Weights of a small GPT-style language model, trained from scratch on English Wikipedia: 4.71M parameters.
Each number is 128 + 24 x the weight over the matrix's rms, rounded and kept within 0 to 255. Layers, rows and columns count from 0. Numbers have three digits each.

# layer 7 MLP down (transposed), 448x128, rms 0.107, rows 171-207, columns 0-127
098167127129109117136108143106079146110126113112132120144123108129138108126130147141111208136105101137157097157135138138149169139135119112112130138111130138121119143153154132109116085179105080118149130113105133136079129097158133065118159142178154120118118151129131116142114145129096084108165132130120132137151105119111095122133177148121164136143131110113130136092130102154136163129142
164131117129127130124148124195147138169103154170132142115106110124056146109163102116150116115142098106152119207140142122120125165123135159100123152148169109138149154131127102152128103118084142143139112133132135146140093101128108117118174113147133174126137122131104105147151142116105139076114144086145117120105123170110133143128129134100107123155125118089124131159131152147090118107107
179125101091100134119127095121114141115148144099119140172155110107131114140150130132126121180106142104181106190140139152122138139106123110091056111099088093102164099133134123124140125087146126126143119097121092155162116176160166133108109110110150162088113118138206111111133135111130152126117154138119083175135154147097137138120143125138093166107140168138169100125143073130141175111090
141119102105131138108092141137083091158149184123149107113142145139136163137122132109145112105117104166147146127126109043092107153137139149113145126074137135161122108119137145087149093109143064147202100126104142127092163086145108090116122152157124081123122099111115152108122114092143132125135112153120138143175124136148142130118107120116131141098138128158138173135134161134124107085181
136187119170099113143135124203157131108139104160148115111089087123156126166125148104168157188119098177135092171148144110114118071118133129171100117123119126101120117142071120160136150114151157122123117145103144124159134148128129164120127169132133149122141130102093120089125121117119132138119103098104129123123140151108110121147121106156108152144117119104118112112152147089130146134120
109142102109112150111119087127090087082095140148098187165108153136141094117152123098097155129112142124114158141161162117116084111152139128126105134130167099104117127134117120118093114106135112133138081100178134133117136150148092117105142116117164096161121114158130116143144094141092141152111118081086145120096153128122122102163095142156155126129129125120134085161147136132125132094138
157099135107082074098142112112095119091089129115126166114155086159132105128105125164157143132122139095138102074084131148151147082119125098127113102153136093096138132107127142136140141090087083155106162120140118139089166093118104168136100130104121147117141111112119131096144118136150113167172112166121175111138118092111119141118126127120131119104142151163128153147132090121152132150117
166118103162131078103133106084178129142146157095173136122161112131098151089152088120101071090100143133122123108165101137152146124144113131111115101126131103133106143143122115106137122094110095114145129148105164134135127140125097159116124144145112121121133105101118146145158126118140172112122108146168106125149136126175157160147143168110135120117130153171117179117153114060156119112093
115122086065126126161102149102200133074163138090093137154143150142158138106145118125115108132116090102151112169164127115152159115143130166143158156114080118130121177111125099158123121134115139124110096117086109147150114124151088143159099148094166135113173141088133146134135132134114158113119113143136148133129158097094113166136124115138117135111174145156142174145123104113119122125170
133177103140156165137167128139065169115140119162126137097139109111131135111108106121128179116129123095099102158122092150112134168138120105116169163116148145099116126128126105111143112143152097159185155151140122112123120139152126093129141138083143127144091142136127129119118117098144148105143145145120139121130102102087145078101101134125101122126122099118106111140119100108172196100130
174102139113155134174156127088108162125117136153155131108127144106163188106107156092121112105082129110118088116135150136141142180102125105146092133129158118117129107108180119124063166180133085109124096113152115159143155133137115119100101110132154120143143127119103145120146144148121131064137113136117182147117136112103121127134095150115127128126113126128113188132138129150149140145151
152160112055128156116168148141129158113137108128058136156124116143168128149136134145101174136116159133143071162129177138121114128079116124089114126160152125116148108138117130145141087152132138141152117116121119097138152144141124117103160151136133110120108150148135134134168132142126091129126153103116157129102152165085080081146144147102123147147075142090125139131118133109146104091145
129145110091192137156125128147117179147165121166115176133122125126156110093154150160110159124142103101160089128133138091115145162129134115118122095129137111146105142134148096104145144128059140097114112153150146116120148126114129123098155107125130137112134140123119155116115084182107102141085181141135158170101148116121142154138120175147125127129100132112148156092125162171120139132129
163113117125108146110136151075131168112132129106113164131075139147158176099138127115130075125162104166150127103147098140129167127120154139087184105124158130104109083140119111076148129129152097073132159128144146132117117115119139118121168124177117143114125123106135152133136115125118131133129128150128139142087168148151123162156120119151140121168104130094102130113157112111077107116123
090129115106142121120171095147155115066128147139119149120126092111132170081114111094150143143086112140131127121108104135087147155134127127151162107172177106118170082130124120106110116082156099140115166103179175135121138157100165136103137121148109148125133131175135126154133145089135157142149116130162127120162147121125165142136092133134148110106145102129114160128118157171141071119128
140136135142157123142110146105105113107091096139116110139137130135176107130116137151108165143138117109127158052106126193114094101156121067145122089162136125168128150154119166165154093164123086155119148171111149144108138131109164078154146096109127120129095093106157145150160151089151156134121135120136153190107093126095074110170147133124150140088162131123152098168158117111125097140105
130123117112144116088174161113077146154101134139133121156152080123142138173120123136119189093145148155119146155134110134092115134141106139115123117140148118109120129128108136127109127143154093148134119153125100164104107160095155154124118131136095098114132134119152123112138126165164130117124089153105128097151132167112143117109121096134159129142130140116099140112127119144113178125147
157133145147108153095102086119121129126145141108114137124111098131126130130141157082153111155128101145111152117115136190120120174135118135088110152114120122085148123120123109102127180123133123143144160153143091112156116130126128137118128088141107132157135113144135133088142125154178128143140108106129119120126127111115116117130159063116117125189131157159088103163128143125125118126078
119147084159107149142074152132163097115131141105133126095124112159098128093108127121160053116132158143092123112127146122136144121108158125119147109127137113126147121157117133146141150128123125118147143124115137112149138118126083181141098121148142132146173102135159123138119124113147102156140102160150093103132130117145166117119153102140083088168139123165099128136083150099075039105032
136123075143129116135104141157120077122110133142151122142119086148139116101145138108130110153158115124140147143121134128106096125107171125075129137123186136124140125100122132153121108154193145183133147108153134145128115093126109152101154102138105103071102122122124135146111138162139171098108095100127129084140151124091116130127132168132124152149111156129134102117154143137120164141104
131150139171148125136096080137128118124153122092135124160169122106139131110086126119128181099115123137116165180143147177131137133145136122142149131096144169128169134154111104093137153126081153121139137118106151137096098107132129105103110124136155121136131112130145106172081124146150113107133132158154095139186153086105105156128123124098100149118110097146087114138114132107123081142142
153094117170134147106083131118146128120143101154146176105074113164124184130115095131134154072147137126095174118174087103122142111111110138121158134078116070120136124129157123158133111114086139133147105087123136094115115140106101090143128149115098141147128144120146123160132133118141141127168158118148117121096151140166146084126114139063127133124139118136127123108124159149147100106155
122118197146132150150089141119142156129189092136105111083137132148139129124106121167114113133176158086101115121117121129133114149136105102109141110119146107148115144076107103110108138137139136143081119147114135119151149125084165147119137162134143167121170140118087156154150157121154159129157110133153079118161137111180134069151136106136101160136148143159042160143073129130109105121117
155154156094147143118140110132100107126134157114121136131111125130150100121095170108077157152130146139133092180174137116109109145119142093109101086136126153107179119155136125118139181142110144115167135152145172149144124126140131132082117126102175112125128138093116157113109123159095108141136122127107127129102151108150098117138114158149156104126141110099174128104159129134143114118118
129138138125131156135138117177134107151153115142135151161169104121131079082165144104147090118099173150097143120155136119121127162124124124135127105122134128124123125135089157161156146090135073162125125140094133151144140111113158150086147117148099106147145130117123157097152105153079141097116132118134137118141112164131118145098127119144142126133168141107101151105154100136132154141155
121125127098106121107143145096147135061156081120118102133109204138095106137091156145103076160105118142118150150154101122151124152152107146082099106153106161097125105122160101122127152132127106144158083142160126138154139167134103128128112132130181143110172122113153166111114112096088116176100130100152138116138092165137155123090094143133098115113147123104164129118182118147101108126152
099141105143105087132120101119090124126152150113117114112143110130136178135167125143134206135168131059128112164131132125132113146122144158133143149135141145147119154105108103124117142119105122122110127125142110107164165069109132144094111118118141099126139100158161135121144101148123107157152123137136129185105139159142127137108137130185128111152087168114128109163155129141150150107133
123113114117123127139130105172146081095131149143136157156138093131160146156143079156129053111124157181123130099111131115129133126139128141133116124121110121157094139154145132140129095103147192110147179125127133137145124158117143094142111148128134166153116127098123107147127167126127151118115123075128095127146112130152166124135159111133133182153130114144180161121112142109138112141100
130142169139113142135105096059109143155134113108146160118089094120124126157123169111123144111120173144112131101135145163147125131163095193110140124140121113111092150125111117106143110144093105159126130100133126118089179126138107131106133143182100121126108094156124158123137099124130123095138152101135083206106099134126149127133132158150100140118147145099153138114120158136151154156152
129137147131076123136137123135114128127174146148159135100156116124121129122125151145132050144106130101163180087151107135159110120127111105117169135154147109152111134107111156167147154124126133127132144101108090148115135131136128117129071153142177133147120115139139111136154128117136083129143118103099126113113137136148092124088132126123145136112127125069110118127136100133116084127127
129131108131148169132147136153139096131118142147109155080084146168119123155120162119161094140142160138158117087147121126076171149116139152146097152134075149152091096080119129107141108130143132062106145130155132110115089133145123119114077115091171134124169106130082151141140119122120138151124154126100109127101183130133127102110149135149108161141156121120169147063127109137140105102115
135101128154107171103162154158117160104120132122118106109123102127110111144115160150177128113136141089138143110163135123184132124121089108139173163142140154124142107095123100113126098110122093119129116101136105107135116126109178142119097100109095129120123102128175113116099098150104130128159153129137115096129154108124096093101130112120125129124168131159100099187123109135132182126119
098129134102114146111155110111168140149134133136105116136115168109136114158139108163115067162131123135104139038099118112144120127103089131124116099145088107083102173133129151168141094129145124117130153112151099121161126135114067141155140161125134102096093105160132107129142117140149122099149158120166108143090146170095145168145130146144152129117146122103097167134142108099105166172082
126138109084103142118136141143129133060093109090077124177110119161157144088112113118156197101144117147123129162127146107121106137148143110140153118121106143111146127095117179128153159144147139142144139149128127126141132188105149111145169181105163147127119149132168114148120139151152130152111165094154133103184181112114125098136138160142126118167125128118114145128143180128092113111160
131165126111122144150114132135137145119121087172128105116155152144087135160078103111122101099137139171104110110185101161112139123181100106169116121085112116099129126111111137167117153094106140117107137120142162155143104139151112109127106187126121149158108052146134123155157156158071113126129122141134102134107122075133165119133122108133089151118148109154172107091112142118118080168122
113154134112109110123150105103128151077131134105154162114132148116145123112129136104119193119118116129117131154109126140140113115151080163189106113130113130137132126109118119106133118137167072160149147120096090149107103118118120152112161095108151121150099136112113133110124154125121114095145122105102162151096138136139092139180096131140180130103128126097112118115130105102158171164113
119161171135125106131065162133123137158127081159102156134168118129065142142122157136123128139132159149117135172095120159121149120085105147141093127076094127069125132129095107170121117133130084128102126146130121140150098134144136089133090155062130108130099141085107124083148161102138134167126104126108104145133116104112124106119177114109128081147125100122117127132090108136091134144114
# layer 7 MLP gate, 448x128, rms 0.132, rows 172-207, columns 0-127
131135104102068156152133157115137113149101133127126150115130119129131159165156148123118157127125153152151173148163122142116085166144088095096128161115152105139102117141152102123146102137147113121130108107123144127142160161106154139120147193163180151113120141161050131150107143122107092103155115118103188113137157150085119124130097131156173144086164069129093156099136158155100107105086
127134104117107141137085131105164051156090129131098139044106115116122080095127080074096125150119134139150123124130112070127094147135132102086089150163123141158122088114117115098166097101117170112079161072105151114143135125126107167135113113177099135089098179096084158130137119137151090106119144100096161146136114132160151124120077129100132102071147132144166168116159130115131117139112
084115076089082187127099071184173142112091131153069086155083154149143110122126142095099116150115151163125183122119154110112093141145146147103094062169134102146153113127133128138128114115070115130108130114133100140134150171134118137165169166120120150097114144142106150095088144103134119119115135118162142104093129116151117130121192179146111158104117116113105131129116100132156107153095
105119132130101180119114149121130162115136105153108145124116117145105119110105129147068109133109143068104139109165142137113137168127155188158113159098141111101081103104167150135122127100112112096111115110132122136095132137150116098076122080134163130093125155112098130138116114120102138099151138165142129126127090129157135147140147120120156136143137109107137142085139124128134137126137
101116137119111100112130147134148080108187178124139127122129167128126117167129113163119129127119114094119168128107131113111176149130133130097158130107103149142149096114163131093141118121106104138147120086124122143115199101133115141155132129139140134116117099123135050157148139139125079124135112091127113124134133126174146079130115135130139124064088107112147138126123125116095116146097
114085095127133121143106131101169097101111149096191155087145128140143084109153143132127127124141098195099143125121133102129161118153093111077104089108106106118162112124135111146112135141144134134105113130108123127138138179143134176096183129120123138111076156145123138140135158119139126137084117158132163136159115159163163145105098115138127098136142098109112124145086143117132074099132
163145128135115129146093169142159138107166162129146141087172158181116146125108106148141112140106142140125090091135163184143169141161159138081124116124109101107079117115171118147150108071127154152127120112109142069131107134109105112138144124160160123134145106129122117126121147115145165138137117144130126137109098098160142087156152140103124121147066144108149161095154138068146096150093
118115117138165170158089145150166104152179128168135132147116163103072095147129130078117120131106125132132154142098113175107143148113140134126144112128121112167094141136149133137113093131092171142111107130122132108175148112116126124132144183117119132127121132126150151117124110095138148132132143132124090117119110132183108161113115131079114137114113113094138147128116116102146139141101
118167114163100163154124143146136133115144160152139088120119141112103130113079166115141151164134124139134097144119111103109151145128155117133113069135111147153115122175132102130150142129097103171113130138141104116099134115103099101151141111153124133153153115096139129122100133159101167121093129111150144159119119117117125155160120126120126154122131162147143129128118110110136103096081
144105120108126162199145116180124082143192132130106133085139126140129141169155156131126137079110140152145131132138165165148108104152108174127112131141111093124114077124141095119153108102131136112101155136163123140128117151114148104114156095164104153147136113146108120156106111125155175148162121119095192135119118130155156104142121106141138111101122093140154099151130134130114093177120
084178107170127122161139133127148121156140136134119101147100155119092149126170133116135146113109137141104149063116103131111115119124186145135130104086146123165123098133125083119119120123175169097157158097075096119143104118117128125133134128129117154158145115132153082082119159150120127112122122121146141094124122057135142120089134132159155167111145112146124132100147136122137103137080
126122111155125162122152127154141146106142165129076095152135139143091126135151128123135105150110094167102127116146158138104133129103161140101148184128090139123086093125133126162151096121132143113150123082136124136140134174103107135126110135114170168137116101133112116125159137130156104151131154081140114058115156087135129103150149157135131122096149141136158113113120109125171124139126
129108116139138129171124105132125135119137158135123119087157098101146068131134142094096135145121121131110120114102182121148131105146144090147097094094131141103184143177157138144110134154077138124125168131110130165141138152157125135115075123142126091121132146144105147126133127151150136094143143158120088105150121096138119116120124143166097158128146142143114142118102134125139159126138
073141111119129137103158098106129114132150130110092149107122127129133185106094114093166116176073052125156184131157096132099136106126124103139136123130157149103153127105134155113188111142129132123104114119119127086154177139109158141174142168155139137128102158145118136129169109104147129102164124119120128122113140137156117110154115107111117156118147146123141117154121130141101119128153
154101107115106139150131118145116131123113107162127100114157112097150161160158101113175141130128096156122058149109137103095079149120149137172109137110115112117121128081123146090116159164086150127165138129126121122157083146141117193164133154123127135103136160124127135132155133129137117097178127102101080116143155095118130152146071139148108116116151133128145137143120146123170126137147
145157140136132105165119125105110149148177155141118109110147149138099123112141160147162121165087145108151114116131130143136138116111152139109142090108141120092135071128135151110152130121133133130146130081108118124132122106117122136129127145150119132119141086126137068134145123158141109109149138151130118164125122123151121130158115112151095144118135121122127110114126144118130123136142
140133133098146100134157128167118142135088100102127113133131107096148144115131087127094120152124129144130109115156095130139113104154143103105112134103124130114131122115167130139123094120139138090129099127093136159180138126152120126099137121167102118112097148110103122112112159134156159109123165136111139126128149099129097101105145111172153104127089100089156117118141186142139122146152
121098111140109130088124143151138145117161129125124159106158150107123113099134099083177152132133085105132151118124098173104146140150172100139139157095094122112108084183125143140160130136149119158141085147115143107125153104123082126167139122117099148085145118147127103112167123118133123117104122130079138135139135095137146139086129135141092126093127098089223120157139131072162143111113
127139090124145147156067124091124094170122126119113113128115161132144099143113150113153140162137142128141119118138154176097131147149120125107191095145100143165115108158129111127114121136115137140099155151120108111131111118135108135119124149160159122100118155131121144121134110153155108127122126129160114133102103129131172129148129115101087095153110151103184179108107146131136111129092
145151126072112170120089117143170133138116104147135126138134126123134113126182137108159123185126114159107126114166116125155104110087176124159062120111134093143141091128128140155134111090144154102083129079113150102139136142158160163140116120142155157103145132100128086164142131129155119114109123121099143114132127154133136137112099169205201158160125122074168131134125134084126061185105
099148162129133084102092145118125118144159118143124147129090140113099188115145138135109123089122096126152126100142131159135134113134135094131151125145098114114125116155118100154155100131098114166116125136094158066139103139121156146161155079103131113122162090134096139137138148150128154161150142151087103131111123095129137148142136114097133120149127135176120138103124109172122142155087
141154128126150122149113142121154135087140123122172138142046143094158117102121158090090137109120125134060134080168109095147138101167129144133140121126110151158095082117120127164076122138143125064108129123116097144129128197135172140173135140167175141172153099112131141093143147090136152113111125115116115111141056132184128124107061116107121107139118142181130191093156164121119089117084
131148108135147146118086104142142138124151114124143111082123129159112077174107101139122136153121124123122149121109175125136117162168144139155091098163107099144073105109137140168127117130097088117118129112151148127091102100131104105126117160166129124098112097159101098082077129144115145116160142127117139148142105120142106135134163136105086092153083125151130132115139134120199092104101
139133103131093140114108090120143123144128123154116155105114102108114138161190130093109095133100158164117134125161113121128130166165135130145132093133110151142131118121155126133157148136147120109117129101107119101078115141082149165116147135140128136122118105133156172140143154123115145131136127114116139132136149126106102147111129119148098137167139127140099127138105121110105126129129
137154120140098148113147104160121106108096191118115166114145117166154127171110125114129111151108128134160133109126143106119111181130157153142071138091117124158095110080151135140130088119146166129153139106168107138138180135155134149086128154166140151092098089138119124111123109117190114119118131124098133119150102117148104121129123117198117154109101069129161112125134123118131113128079
117104143152133161155135133133111137134148124155123072102125096140118162118134159151152137151121119147157098108148088103141136115145118097113101141155113114133119114129152117177084145098137116139163120124143106111163116150157125140130113113124125134106137151096093139118089177149112154110134119154113158093134123128117168132122129155095135178124136100116146172101129081102124084180133
085134087123102140139101148126117125080121167151139121108121139126105104087157138170143111139114093113097141138087125131129106124151148142124101092133143122131126117177087125124143112116108151101115149153130176127189181152155142153128153109139154139130118103081160117159140104118122176095107099111131088121105102139131166162156164142132117181135128142133141138126134153099114156141055
153147141142114120105105092097176111143110129099133139118113130143120104140154132109162130126116155148130108106155138117162157166150138158119151088115099123124152115178114080113179140149121140163093172130138103127133149140153135124101150140138115144124148115185146128147102141098122150107150104135146079155105103138113133154123175146127109151153109113082147135068167096117160052143119
125119150113092158123164096170165115096118097112098134142097152102107116175132167096155131141114142096109143110110097108134130157119128162124121073089072104137115075100149143163147143102114114129143168114117132133122156150112107137174155106149113176124152143123095132134117135132126139103123116126114138128104094085139079128138125143122165137100096134102121120090122134121121102147104
100139110101140116072128102181131156093130137154168094135106091069059110133110152127122131189153134150116132125142133136140131127139132140155156135100136137187121115133168098134126115139128105129124115120128100141111190135141138132153155162085144134119126125139083122130170124132138141110128143104144095102096108109130129109121144113119122138159095090105097139150101143125108109125138
111103111133071153135119158123132097112118092148122117079132097173115133155113146114193112117133106128091092114127161122123130121156124149129130112125106121140115112125117135157143107117132121131155150101106151102098109100084110164161133141113169115115130115142151171115146093132124107146133119123127101129081092140106116139122158139102132154135149128135143153109119101127141136150136
145142122109089100163106108121165144122128146132129122130182099150130117079120122081108137141151161131142122114123100117111117145154158125100128125128125112141112114117158130114115103112152180127109114113117143112127130137125139164103122126103129150153105141123146116115139153119097158100121130118103157135100103107134171155160156131096116133136117120146142122127160132145180105091161
125154126123147141125137112111139102154091107109110122115123109129126106125139097166144113103153125144104145123107139136064122180154096143115154115115100095159111092116168144090162136140121085124104153073139110132106148149093157115154159136114112163123143131134113149127134144135108129160156124141120183126105151135136104126141129156173060156168095117130112111108125128126132134175138
146142093148127134133157104118128115133166184165136125105135141120128147150122162133116136141108089149096159102151163125171152101122129104131104141120096059133112104130175150146124129146154136140136151125132123157120084143106141143145091088154108137111128080148169113116123127140134107139132092151155112111091143095123118145103135130145145114120103115121130118124145086116141112141084
147141129166125142114137128127136114097147145120134086130146129109067157116097126144107136182110127117130096090135084159091140138137171095099133144127111138095133109110140105141134111129106163149125085130131150102150126122137127085115129110105122094066178132150160127119166109133147137153154123101140135101141117117119120102108137156132103153102153139101146155113161103131108092142133
148110140121072160085088145127141131152125141142120106124145154108160122129118099085132126154099115138126164134128140107125135212167088145147107115147119115161161110105153122116115154151101116090073107106145133132166162173144110152113114122147191124129127119129086141116139174092103143105153127198102121148105132116149150101137166152123158103120150116183107122106118097144153109118133
# layer 7 MLP up, 448x128, rms 0.116, rows 172-207, columns 0-127
159133138121132154122128126129140143120169159148135123125099067147126097134180164110163117108125167128140088102125113132169127125125113102126106139114079112114141118113152114116093173102195109120139116083131128146158111124143151096104106111165163099114130114096127097156118131129093126131109114126138137140112132163130130160097097113140117125141091121147131086114166110127150120136151
151157170141106133110169146109158145085103132126195068160126094109106128133122101135083134100124134066133156095122136107108105161093144113128152167109156111130166139175142171148110125102113125145158139141143116158132153158138158112144107162145101097134151114118171136096119139180132121134149140169109115137108145124078124130062103158150112131109130114150122163142099091139115096109129
139138130107093130120154170149092074146112141083110128128093126132122166147147103146151135108135131131143141135080113088139111142088141112168131101121163092147114123099140136095129150158110143120156100147118105056098114145121126130066137151158156119107082131112158146091100095155103124160133136109121106159148154091105154139195124146112151130113201125120145175150122141106109124136120
110142100099118121132144165104145120129114133107143128103091126114109154074143149080097111168127139088151085116122130145146167107122074147110123142123114127122139122114131105104144096137137091134155129105125124130105176184133109155129141136164176129117103113117146114154155130172159115156127098173118135167139082151119101109146117138148149126088154117146102143139124147140085109150139
135104129139090131151148138122127130163141100151081106139129088107130116127154119139119120168156149102129049134167170135117124150134090096134117129153132111103120133117060136099155117129082127124099100128125118107163122182150147126129155128148150138109122112131119156110152105115143141114095143131107114124124164097099132128147125079150135106167150118105108113149111142160129141168167
091094100152122137124104140128099119137196085081165105134129127105090143127124130096082130146144128126109113148174136181086170149124123131117131110143117141127141133134116150113121125202130126129174064103133078132111127111152121114166110172105112154115136116108119163122126142120121185153102129131152100121117136184138118108147153127133133153131134118133127104168130152090110128147137
161111144087116074088132117159088163128117159135112159149121118126118125125114128134102123164113128124148132152097142133144138147133063168131102124162121107142080125177115107146106150138162123114146126126154122161154149104095121099130136123143121119103129179096107124094146118125114155126084138094116186135131147079114056121165160096138123112130111143119139118070142121126158161115180
139112146155148113138134122115088134157141167086153115130142120119104159149149104133142148140128139125117121134151124107096132131084158073122194160153129141125085117174120138129115106120100081057152110136115103133146110118120141161092154124131142138106137097093111072163157115141149118123129131123112165124064122095066126137118106094117147151127167147154100125099137110131142136095154
139188117130134139109122129142136115099110145137161142105108130127148184115125117162139119123138114128136101156154171109126093148131139132132133094120180118126178126087113122143142120132111133121104176155122139130130132165089104129149087098127132123131130108117110141136126133111097136138172114152116089152091120175074130118133128143191136133161121146134151167144133090098090128118105
135157129147090138156078108098112164109079146120115125135111117139165129147104143136125097111151138134141119095112118156168143172096153166112072122161105145089097124120095085106119150109117172093118066104130117153130130113153151127126115111124156116123142139096146121146092137115150156123069132132163067101106093147133131113098116122096171099130134126172118096114171139116144161195133
120114086101121105132155138133146087118173128150113109126099185122092157131174113104128134155154114119100180130145151148114098116142127161104118116150153135153151121137143212096171154133128129136106140137113144109127099089131106113113106147159152138128123105120138160125163112112189118126128118145127096158095125142134176138163156108153112159105079127119132115133099101115100130110126
138126069132136177164139165119124124097140083110136101127096077137115109167130151127140099128157113116130131130163177121124122153119111148149143130123137131156172122098117141100143128119122116161108114110142188154143108101129149062138120162130141143141118087119124133141110125102133099122137125112141091131162156139143114147131171142176107113080110139137115114133139132068157144112111
148145177164135126147139085110130112117135141115079128124061107101132129137129137120151142153187105121136133094140121116151140153110159128156155112151162127130151151110120143121138122106088137129123141134098136147085121114087089119137121142112131107124129121148129112122143182127109174145144136126155141159083114135108149142138089096133173090106167213166124128167103155097132108116122
126114085117069135148104085126136121136137174121117129131118171113129122139109152135147107122141159105095118132093138142138095146141142102104109132114075092134082149128167129127136132137092145149125114113129141160145125128111119106201090131125163114149172102144125102127086113092108104095125102115094121132121088094101139132142146124099147095123142146166085121147093108162116165138100
128136145103113138127158141120121161083135119061126147095118153125130183168127112125145128148149180128185127138145106124105077161149104171163107098111090101126126135120124133127137128102112133125173177131164110148167114091156117094066128094142104122092106105195121144143102145147092151118130127077116118159152106132107104109105132128112125105093174127143142064114141112133139122089136
168131128131167092121114092114156145127169085127115111128125116146118166123126148123140096132080109104084085144137120109151125095094144149092118145104165159103115124100125107140161142121121121080154113121115119123159167113145139091151151100167108130113159108103131134154152089112142132147150129116102101129129140149136143167160115144149121096099098141121115154115126137101128083109116
116142153099157096117125124105123100140128138119079138118150116119161071135121130091115115123133096145165111146144139122106151142153135145115132118137155182100126129144159133138144164137110096141167127099113111141095078130099142150119141143099107144135137139154142091123160113122099145121114131106141150120087136112155127093164113138121113139148145141125150173064170111108115107130143
114119142061142114114149105141135100136145160141113117157158142132072139110087172193091144150138143134119180138081168136086139126149166155070108129127141133126140140106143146149141129141098105155102140108132143149110118102140120119129132179146109120091149115119106130108101160159087097088129113137193120130114135122212119145134126114107150173100160141178153182113122118139134112142106
165160156106082158160129108105123146123147130133098095128152117112121123142117112121135132124124122117115129095089132126126098127129086083119116131140108094132088121109182118113104077128121176118140146104140135147113161124173160121130181139140136165148114133153156132180129094117106158150124107110156162128114141144113106083126140132139138127127113145111147083135084138143136106111087
124157141144127102114122077088170134116155130144149119133156129101169094103143158125150128144101141143119142149151085168130128080099176125185110117144154114120146160149123116165125086117115132148084172132110135133126083094127106118132102094131121138107136161108124131154101133127134145097094137086108107129155149143151132151100092125125154149145119095100103143092106135122098130106111
138135072128131129144118164120135136090119139117135121144143198106149107146161139113110124156117125114120145115077153134117107125128129103110131083080102097114165120096126118144143144138085092121130141096144090145101154157113153147133121138171137157139110129123129119145158095102136080110166179146141156120168158139111150132190145107066136119110132140100117097116128082137094113129147
166144103162155129193115147122140176142122097131111151150081169171169111121128098127106154126172161130124055130143079154078093119116127102120113131135112120111071126103114101179102162107140115118152137107128146180147133173117115129167130171114129157158130103149147177115134140105124134098117152129121141126103108094181101123173103181127118139134138124127121132103112150112102113125127
087170153119108127120157126151131126142152131127160126152125114114191132129130133114165134116153111150113114135191118134111110112113122109143165112080132133139129120133101091139153131112102136090167150122147156162158179148131174109143119118148133149166110101104146143161167149106116110132150137145154127094121141103113124107126131152150137117126141114150079095134127122090121140143103
130107149093118152103106095122156129146096118110145110127106160094140069149119148149127135108113139136104151147095126117140105105141137133092135143147144139113123135120104128132147103139144132125141152138164132142107116187146154119122156122098100098148135167126075129102142123128118142111116140127170165140137131077157158141114098124126149165155097167123144140142157157161120133150095
120111170098121136110119126141110188148135146126104085157117138128109132120101157150121152152103108105134164131163125160126159146138069111130116105149143159155163096151129133072115133106049097158139120144148116164154138126182127090112138147126153143144147130136075132146162143127092150154138165119179152111135129185101125123094158148125170100117121128076116088125095118124115144162108
135110111148137101125110142124124099121144138092130129122125145109137135136149166157114123133145152153154075124150158076147117125155086156102184120130106145147104140136151144181136160113112095152097105148117118098175163112141107106076122109134123127148147115160151132112084131131097129100136121140111130148108186138094155113113145136140163115126112159122129181133132146093166132131173
154102156145162121085144107113146141120133090147122164090142094130123074121147155057152128100138117112113126125154158140134162130093116126147123163115133165133156140098165148096082133139142115162120132154102096079111147111133159140132138161128104123122097135113093132111121113149143081132129118147144105081165144106117103135102095167138126131143086129096100109129121086127140125104167
146106129127107136144138070164131141135076120148114151114130146116135078143145109121130139118092092171123113166132142125140077131135110107101116101129135116094094135123145075119129108116152096149141150166130103102124126129080157134174112136102191141095110141137129116157123127148129137120142159099091151082140114124101077122146135083157152144115137098125121132090144112138172128121135
174143143135093105109112141106126147101136170122140101072193154141123139097138132147134108092088134123136157126119161149168142095138118118113138122098151123120122116106109113136132139153121151127123138119119118191143124113159164151081086135146146111167118114122111142132170133109133113101116156137112099144103176111106154125118105172115113127106135115130157147151130135137138120112142
151112068112123157122134117128100138117152142145135137123130104147105105165122149153115109119120123089126104137155162107142078172147119144151078111153146100132083133148085145146134195136119130109118118179101096145158129110120146156170123123112143103105120120050109169102142153135119145143120100163139133142129133129178138138141180100143111102148139107068125120133105148129140149145147
115137160130127175097113140116149126157117116149116129139118154166140090138142104119169139173116156111134082133145120041132117141146167174119138133127139119161153128167144155090110156120126142177099130105155121120098109131144102107116128148144133136102133120114164168125119153129133142133192115105150071125112110146128138128160118116100122153139120129131149147132108147132119127111163
112052133137149139148128115155095094111144098112084108160086135082177089144083106105126152131125114101138124178113133091179148138107112115142108123103131088120127134143140151113128111113133120139157159121114120113128116143119094080143150113166104154122108150164181091085130127112136122156160148102115097128105103151150087105129086138101115108081180169127133111183083086156104132126150
135117117150153183107065145130153126137133118104165130109082127075120119160107127139138154142120164095103131098128108086140149132143110135115165110163133142160147097102133126128114153138103096128134101099084101133173159081146120097138158126124134150095093131107153152118075119134128121117112114109142148078126105140112158124137154165162165130173137146154125137105129149100108116124143
154141169102109134109127132137151164083127153170159132075134152118144102124119136115105141123118160134140113135117109170127171151119115121142128108146088109116113095151111077136113135137095121105118110132136114127087148135123118135128109170135137124138116121134134129114117142147124134172128145139176131073099088132151092073161146135117046210133115132154125137164085061124106155155129
139130129099180132120152152094131117158135102108103098098126119099147126119134115120127139132104072096134152122131127125127126114127116114144172104134159080089134146137115136101141105139115124107120101157121131099153149125134134125145146132088124140151142165134156101103146099110142163139155103133097115168118112123118111075163075133122123139060125125146175136146161102118110103136151
127097143188130133109099146125155132136096087167159151159172155117079128132125137110154113133129144118123144159098097148140129159080149122156142154175140101099147116133129137140123157106119094107156107122143136080127141106155136110127124096073180122120135119122114142125195141137173110117177126139122087095117126100114133116104212153126137148144136088159107107115113113160138141108173